config.toml
num_hidden_layers = 9
hidden_size = 96
num_attention_heads = 3
num_key_value_heads = 3
head_dim = 32
intermediate_size = 384
vocab_size = 4153
hidden_act = "squared_relu"
norm = "layernorm"
norm_place = "pre"
norm_eps = 1e-05
positions = "rope"
rope_theta = 656000.0
rope_fraction = 0.5
qk_norm = true
attn_scale = 0.327
bias = "none"
tie_word_embeddings = false
parallel_block = false
extras = ["local attention windows", "shifted keys", "exclusive self-attention", "value embeddings", "hashed n-gram embeddings", "short convolutions", "an embedding shortcut", "learned residual scales", "skips across layers", "capped logits"]
init = "uniform"
init_std_qkv = 0.0662
init_std_o = 0.0
init_std_up = 0.0662
init_std_down = 0.0
optimizer = "muon_variant"
learning_rate = 0.00924
lr_mult_o = 2.0
lr_mult_up = 0.623
beta1 = 0.9
lr_head = 0.00473
warmup_steps = 65
schedule = "cos"
final_lr_fraction = 0.03
batch_tokens = [8192, 16384, 24576]
max_seq_len = 2048
doc_mask = true
train_tokens = 152900000
max_steps = 10304
dataset = "wikipedia_en"
Each number is 128 + 24 x the weight over its row's rms, rounded and kept within 0 to 255. Layers, rows and columns count from 0. Numbers have three digits each. The size before them is the row's rms in percent of the matrix's.

# layer 4 attention key, 96x96, rms 0.228, rows 0-67, columns 0-95
077:167141134142105132123119125111142132120154124149094086113071161119137090117140122136129169144123093114120111144113112126092130166073113114146165147144125096108109096103118129130111161131110106120191156106116117095114129159155158129118156085189102091124112115115147090109146153131118115155
081:099103168111135081134136130135124128145138125172126119150136101128157146113121133154119134132172146092138164112150168111147119181158101129135109179098159184161145153136164131133151079115100138140118138115159129137157101105104122110160103138101090140155125125107132154097134151096147103086
074:118120106102147080134143113106075137083124137138136151146143132133131163129148149165142136111112145114155150113143140128143106116131141141124143202107143149147122140157171133134152078096152155145098116162101117100131118070122141085170141162069124160133143117130140160140120152103125106120
092:133155130140167132061122075133163114108153084135149123114114150159095116105124121135087139131133110145126152129114108173114117131119117144127123097183118120111116121097117099152134145152125091128180117120103124105109165173108103132097120133178150150106150172114131085131089124114124145152
128:134119112122106164184151106108129123133116112138122149116100132133149176151138170134119115100118127131160116121127116086159109128155136131125137094150108094122111163145131070143089139132146140120143147142159129149124138144167108172197127173172119137120164168162165125139106131125134149079
113:139154108107161138114160136123118123101196114142138186120148146081153139150175130108141104087152137133159076122111104122114119147130142169152087182110113127122113184119107111109110097139151143145132103141142121102109140111143138099107090109140144099135106122115134136111093153165127138141
118:168129146113095127171154121125161093107117177142095111128112122156131163127079101136130163130130130165193104127118135158125129127116147124152066106103124136133098181140139115109105116157147139138172138114116116100115138101157121147110121139133113152116092142143164110131099173158134128169
120:155125107095155098128073086124099104133081110120142124100130117080149101119101179150157119119095151070120183127102112142121146149127097128136124130122126135121129168139130164165134122115116143150179158124119109138127142083150140128147140151124109119091156139144097093140104133142145167105
065:085168111113158077145153113094096147128161159093155142113176117130101134114121106115092111120105146123129122159157133105113166149180126100114158104155145121128119105109136160173167128151145125074107108086122082157124138123163118147107132148114120152152102108106126146131123110159141136134
050:094133172105111179105151124121169128142099122114141114125133106107077109098170157133146103131182168147117146126176142146114134127060140162154095130127152146119116134150136109123095061128124139117125158128152119126155141110125126139141131114089117134143077109160152127140141132156140151148
083:145134093144141046174155138137106129152153133134154156125171125142123156162114122140125105146142116127168159144126157133118135116136118124134134207109139131160115140155172160146156140138153142113124133157111116159150124084152095080150133175109125137165144103131129153149137145137128131102
067:128091125123162097116068131113097118114136149128128107170079148133128177139149126141139111123159133117149142127136132167174151168126166125124124189153129108132139117147125136128151135084170091147130099144151145121139140111170140089177137117092105123116141144155128129149137149154077117160
122:141150133083133153112128148127133163129123168110120193148100132133146132132079137127157118102139156138165172110090171142110127097098155085143134155158170084086155092120151126087142106132121130108143135103119144140139132115115109117077095112116108116127069108140138135120121101134141143114
129:132079165149124137124095134068130146136138107123132154145117114170105130104132146108077111080138131112125129078138160160137125187134077133146109124100111141128085101118147156125123095113126143114107149112154111124152109153099114128127097163126127119149129132129055129135157140175142144141
113:072132089162084138131155093116140082144155129108131125166124076127127161070129103129152151100150161152112129159096121104133123154125132106125120143150157150152132133095120133134121115119132104136119182122101131112128158128137086139153127130129129087136096087135171122149071127161129153118
123:159131100105168115160093110085118124113150107085131118105112163144125134129155117107107118105121084111099073129089102106105148125134148124111117093123193161126141087103113104129130135086126152107127166103120128132130124148101147087130149134124142144125069151146150130179146103102117130136
118:107153159106143111127098129129110150122109139102147092124123099131084097157122154142138152087101146145169048165149143103141113142130131121132122104120111129136104104132135136131097060169098138130178165160137130143103139140125121127101088137134166147141121123119106161117131187121139126112
111:148153122128131115169063138105139098133131153120134112118151086090113111081134083151101142130125148124108136097163136120140086100099159121112114115117106079151118151133099132147113144145128084126158141107123097085124130116097155128127067103137125127135087138168098137097107155125112107099
121:160089113130177119118132103142153140116147111138073163147139117194151108135134127106122135120145151160151163129096148143122138132145173112110128129129071151137159111100115129156089119136110133137147089128141098144108163143136155147164144165134113091163136109094145100118107161131104128078
121:113148100080151151163109146147111144105153131119127116124124125149133091167143136143100112146143102164116153178141134119098152129126124093099168135132093138149115164090131107145115131162166151110091162138127115130112130139166133140145108092167096074126110152142116133117169096154153130186
117:168137167143133111093136119126161125104143131129145123153157120131135053130088145146140160089090126094109122108132098078134141120141167130157120122127121108107111127096141085140106094120171124143128126165086103136172102128136068133121129117154104141126104144144091104097159154129114128147
103:131101073171136115153123167125105147124102085118120143137085191104141122122128086143092137144135094120110138111128129111170148119152130100135124144151148121118165141185132130153114145107129172154118109108109109144103139134124102130135111105155116141139097105124097091169196148137152133111
130:122128135097134113130140140097153126160105116125153171131105144131114086134109130131097095171109120128084096117181135114146094164074125124134108134134105165154108118129099173134133156125139084135139170165138137142062128114138109148132148124116141168178108133105121086107114135118121135087
126:117145111121087141136124144144159181102107168144147107103153152117151129122100118116124116092150171117117083129099106124113141142103141157074123105167108156092123152102129161127125148133146109118157112167108114128128131093093130129119135168092149117157125123157112139154159104074128154071
121:100146132138133190134116126119114105154147160109124175104118116175144149131123177143129168142107087120143103121145112143101118175121155127129083148139137120146134151094074131142160090150123166143076129129131091163132132105148106141110136122160127120161111098149135113149112145088143115085
113:128114128138124114101145139141125068132139178101125161112105110141145120130135177160134160102104161152103088143105088123132107130141064119099147133138101159159115116094118138088096100151123116115120121123131119146116097157136146132144119103181118199103157110121114144165146117145150120145
113:142118125136115121123108124144106090100098108128170146123120153117135172151115123199137150120124145115098121120156113167162137136128142125099127125158081113113126083093145111103116130168115143143126117141130155099084165116097125114129164135096157065112121094144148141142167102172158118098
113:144146129164129116108117147124121124135104116067150134123119119090102130127085111136126144158077145128146127154162109130146139135135160092180153113076127134108070161151128096130131171114132111099131103136137154154121112156125129137113144153180155079125093119117171124149159117110089149139
117:176126146155140138115140165134120076116102136130110074160153112141167149147115118133103102089110096111071123120139169134133129168115107101081119139108177160093113149106103121134149117153103105118101128131100141157123083113148126123153134129140149121118140174143109169116090117129124139094
115:128113141111064156118110121127125150128112136156121098087123104152157141123119140108119117131138152131140075127101110115131153091114110157139159115138140092140202070123135145153121128147165126114103137188131113163137085138158147134095148161144147087139157114125136167132130127162138142096
122:147081090124074113120117158149120134142087153127111150141161129137096038116116115146139160112142105131101119120115119150133150122148116135119128133081168118122106134121127187128120132145145123163135175087147154112108125143118128106133108166107116126112155150110172136085150135101141115099
116:124099138108139139167160108094075137158141154097155122172116137146093103153148138142143104126125079157127122134103151121131085084155103141154127137167146117139139168125111152146118114100112124115153107149145170126184082150125141152125143146097095102128117095140123150084120106146151151104
061:133111149137104088090137077163166147146154129105084123097145113146121128124119129142075097133150090096137134130110126097080133140151140158117092137125146100112134096168138109136169126166106146148127087110144150118095099092103116118164106148090129098149131135083118105100123143119131152102
079:126163140125143137135094142121088129163107114103157127158128103061123119155161120141124115155109125153130113101114103141132093107140140138132121145178169119106122113072100172091121087124137147111139115111121115136124128113124124118141128127159081113117096148109103132187153161145191162141
086:150113095123139083156125097133152112116124154124099181107159165132153124106086188113087101129128121130116143135120133149146120128142132083150182128063114150121126140173145115141131120119140123144156118132129140152132067108134142142149088155170147095140109125145145149147135115161132117090
114:141142126112108092165132104159126115125129160097080168079162157122146147134117180118099128154122155163113131143152142142172143127156153135125146119056118147138143130175132130133120122131142165130105149148149162130143079102139137117122136144188122114135127124130145156145123122154108152073
117:096112082158129107170123109139119088157092141086116105071116119106136143128131115153124127133120123099148124141121162124148128111098138116105117123079178157136140109113144117101113151141140118104105144165129171144130129132115114107135127122187089110113122143150088153165123075086120099169
104:124173109145135090121106104149152118194130106155140152138159074094140107102127118097119115091110155132123111114122127118125151118121125117142117109108111105139128148154102118147134105138111153102210138105149122162132107157127117124117116123158102123116126122148131132175141150192063113130
099:135144094098167124088135109123095131115104144108110122085090148102091192135145122111081113149151134146115140087095144113138080127118131128120151125130141094130136094125109120100105134122129107123077169175110126106125124115171164116137107123132166138120108146160128200127121125119151135113
105:094094120138111172146131111138159137114111179143148160140087129121083114148127133138140130092085101135168149100133141160170152174150118101128161097095143136137121137098120145106143102138142105132167159120175141098112113138128130137116120125168133140107099133153139056145113160129134107103
064:081101159154134145104163131157128147189160114130115138145136113096125114099156120119148138126187134137117111137124138155147151154150149121102061115116112119121107109132128131109116081188116171133074124088114116130137113128147122134177140164088093126107128138111141136129148118151114112158
080:133118084116151133148108154132128097097165114094190144113137142082161114111119138098105099101128136132117140120127126156189093109142120141097134153126128119145126176138154123138108161115121096087129094112129133140108138082119118109107122108133151140086100077131146117163090083118134165143
076:133117135114115095117147120111148110155163132101082163114162140133114142171129144094145092101107073116121139147148102147090133113157148102176148078160127149095099161144112105146097132104132085150147154103082113170126120158153117114126094114124134088152100115136129103131116128156128111142
079:115150130149090109151158093117130095132093162144076139112145119150131129165135121082114124148094139117100091114119122128132112164164151119147082111131163111144124120092140161096090090142083153087093136138137093126140145137172128127155137128150141074110073138136143130135142115150124109119
102:143127103121140172183127152119146121105114138093135163122149129082124138144120130144094146124093126121133158118123145180124113072074134143141118136083150109117139167190090123139091116144145132148145113112124156183095101160119153133124111151132116116129123114069137169108127143124126141122
099:125169172090148122147109129125110146133110123074140121133121111179121129155143111126134107130119189142146146153118115127141163150162159120128109076156084125085088152118127105089084100148145139127128109111127173086091151118127092135102154130136124171145129144095127103154129122116124152105
103:106147133115102080103114135128072111084131100129139075096154131095148163144145133121158098092135162154094120127151107111151122139143171145127126137144164129130102123089126117129133106100141100160157112147155110101143110105134132123167135088155126092128065101129146098145108159154125108130
103:158105149151108107152166112140125124162105098061141158121118103146122108153166142138136139116116119107118093099125071152117135132121157131124148155101171112144157107149113110110169085136146107107122137117153112129129072098124113142198138105099118127109128108144113126172108114087149131135
099:111152122162149097103111172127096196138143108168161154104107152116096130171112125128144150143134118159129099149135105180116129145127081145141123104070102113133066126108123155137159171146104126156116092110113154162111165120129104113139104153124108125139121135105134120130130145116134118154
109:101115108129122163103126079143172187137120115124091106117098141121162113147130171151126139135136182177135094094136134121117108138096130136139133139157139145140082154194118144112147129126098119162142139123088148104132154091125127139133110170126105128180146119138108106122141158120091122106
112:158109112174154120172114133155112140144119099122124130084138129119105118137094123125132094087114123123127078135146125120181114131128116138094110088146104136128143111162124155129165150109141103138125103178124156148122118115133116170136192115121160153136155101155109097163078113129099136079
111:161117125138128120168143143138104137133119126042162127131094136127143113130097132100150076134120147138121123132135110115095125124105095107127120115092174127127159167090121113144118134117135142129133194114120126126137099107151089128087142153195101176114132136127123121143113124136155160173
107:149121104121154089099155147116143154107098165165133122143150107104155182140075126136136150158099148105116161129143134155104090154162138103118130185147119107124094169134135139132163106110106129117165132138170123140096200105167099115129106125130121139135128110120111126149146132110097147117
104:134130138115153142145143147143162086172110139141113123118122124104177127125123128119117161125130159090153130135115144135118104206101160145154103192160128125086106129104097123171102129136107105158167135153160135103135127130116149109094133097123120134132122151124156129120141156198150119103
102:128143084105111136105120084166132138167154110152171135166125145122122121136128115119142163132127132133132134133125090151166125144134114087138136102101173141098144179098118180109135107096121104147097120113138131092121115139115137128125086121133147123130210113083168159098131115106149130099
102:131132133104131119144108165123124096160082125115150087103139144117117136127141152152158134129146162125143146149120154145163177098085144146138152159136120111141142168151147148086115140127180112159165117132171150127105068106079102136104120094138122106138105088120088139121140107166146148132
119:142181117178165145122141139118099136114124128201150144158129136150133108128122070117120149145124066137136117157127144120130118138127108147126137137129149130147114147155129159118094098120106141168105107123093115136129129126110137113090136114061108155088092132110185136089098148129109134134
104:150142140117121100140143143132151131089136116172125134121074131095126111128095108119135087198164102085119112122146148138129106112146107130128136115172145154124082137145175111135163121163152138147172147095120192097084119160137144129127122152112125098103136147123141152123144110121102153107
097:124090101161111122092121094130104097118155147124109132079092139133146133139143096123118138103120085115106072121112127143135093105159117137161173133116089146165116120155152094148116117129128097163116104104120125144121100158153155130125101128160139140136142135070077118147128151152136154182
104:137084150172138105136159115086148135134106066130129097119120130084150114105107091179131161148097124154119131097115121082123121120145127157104114106082087135158132147137120118111124095139142148135125086111083086091120105148169128115149104166128116121146127155165144131128108108126148139112
100:126138165134135136126186093119118106124141118155140118161103115167107185066092139135109119102128143100107097119160164130108162145168130092100075161162109125122118162140121139156150127120136115115095115128170125095135137156112119126127143119157135171135136147110138142100084128112107096104
101:153153123127144162125125141122162146149137159095131085078173110144141111066129126143118109120128122155114122192134105123151097107111126137111161136139142134138148169119173079129144112139076109144179145119177134138133137134093133147144115164152093131130123137082136143163126129107146133107
112:165080124134132107118130097116107129115151169146171097120132121114149060129087145120102107108135109164125136080154132120156103101162134117169133085109126095111078114149158141133130116144155138132126158171141130126172087137107141112134119175124111151087110127129154128150157134156132127104
103:157130112118163107135162116113138148106094130143124135140121128107104120131155116136112131190110091163119134147182107134134136108156132119164083100124115092143099096110122152151065126179139129091142125105151131087134111103057126168114124094124152146138109150140103106116106122120135141098
068:072063138145144142079103098142151140173150115137121125136090128179126126129100099093150124176164165148143135155111129146139148146125101124129095099143122112110093160100152139140125102102126129149136160154124185112156127120140128166102154156113103144140112110098129143128152139163116139133
085:146149107102100093164110164120150106129134137081071157119159134104140108162156183130123087101124109122115133144152129134140132151110107130134150119078161152147163139170136144085096110152118082111125104129149086162122116109108132126126135108140169089135130144139170157135117140150121157116
141:112102154136136139118147147135129151133142091184175126155102158140131138082139071133122173123143112151158112113106121149121108140122133141101084160180104100125093129091149108171179177109147166137157144120096135111147163149141139138151123148126102166124143140124100131119108117136141143121
114:117153107107098130161117130122113098135102172088099112081131107136122120138111196149144107109110190113110100132168134086135161110112144102129153089084153160133163166140100139103103089133117132098105142133155118135123104115115118115113152107151123129125106092157138155140161120093129115128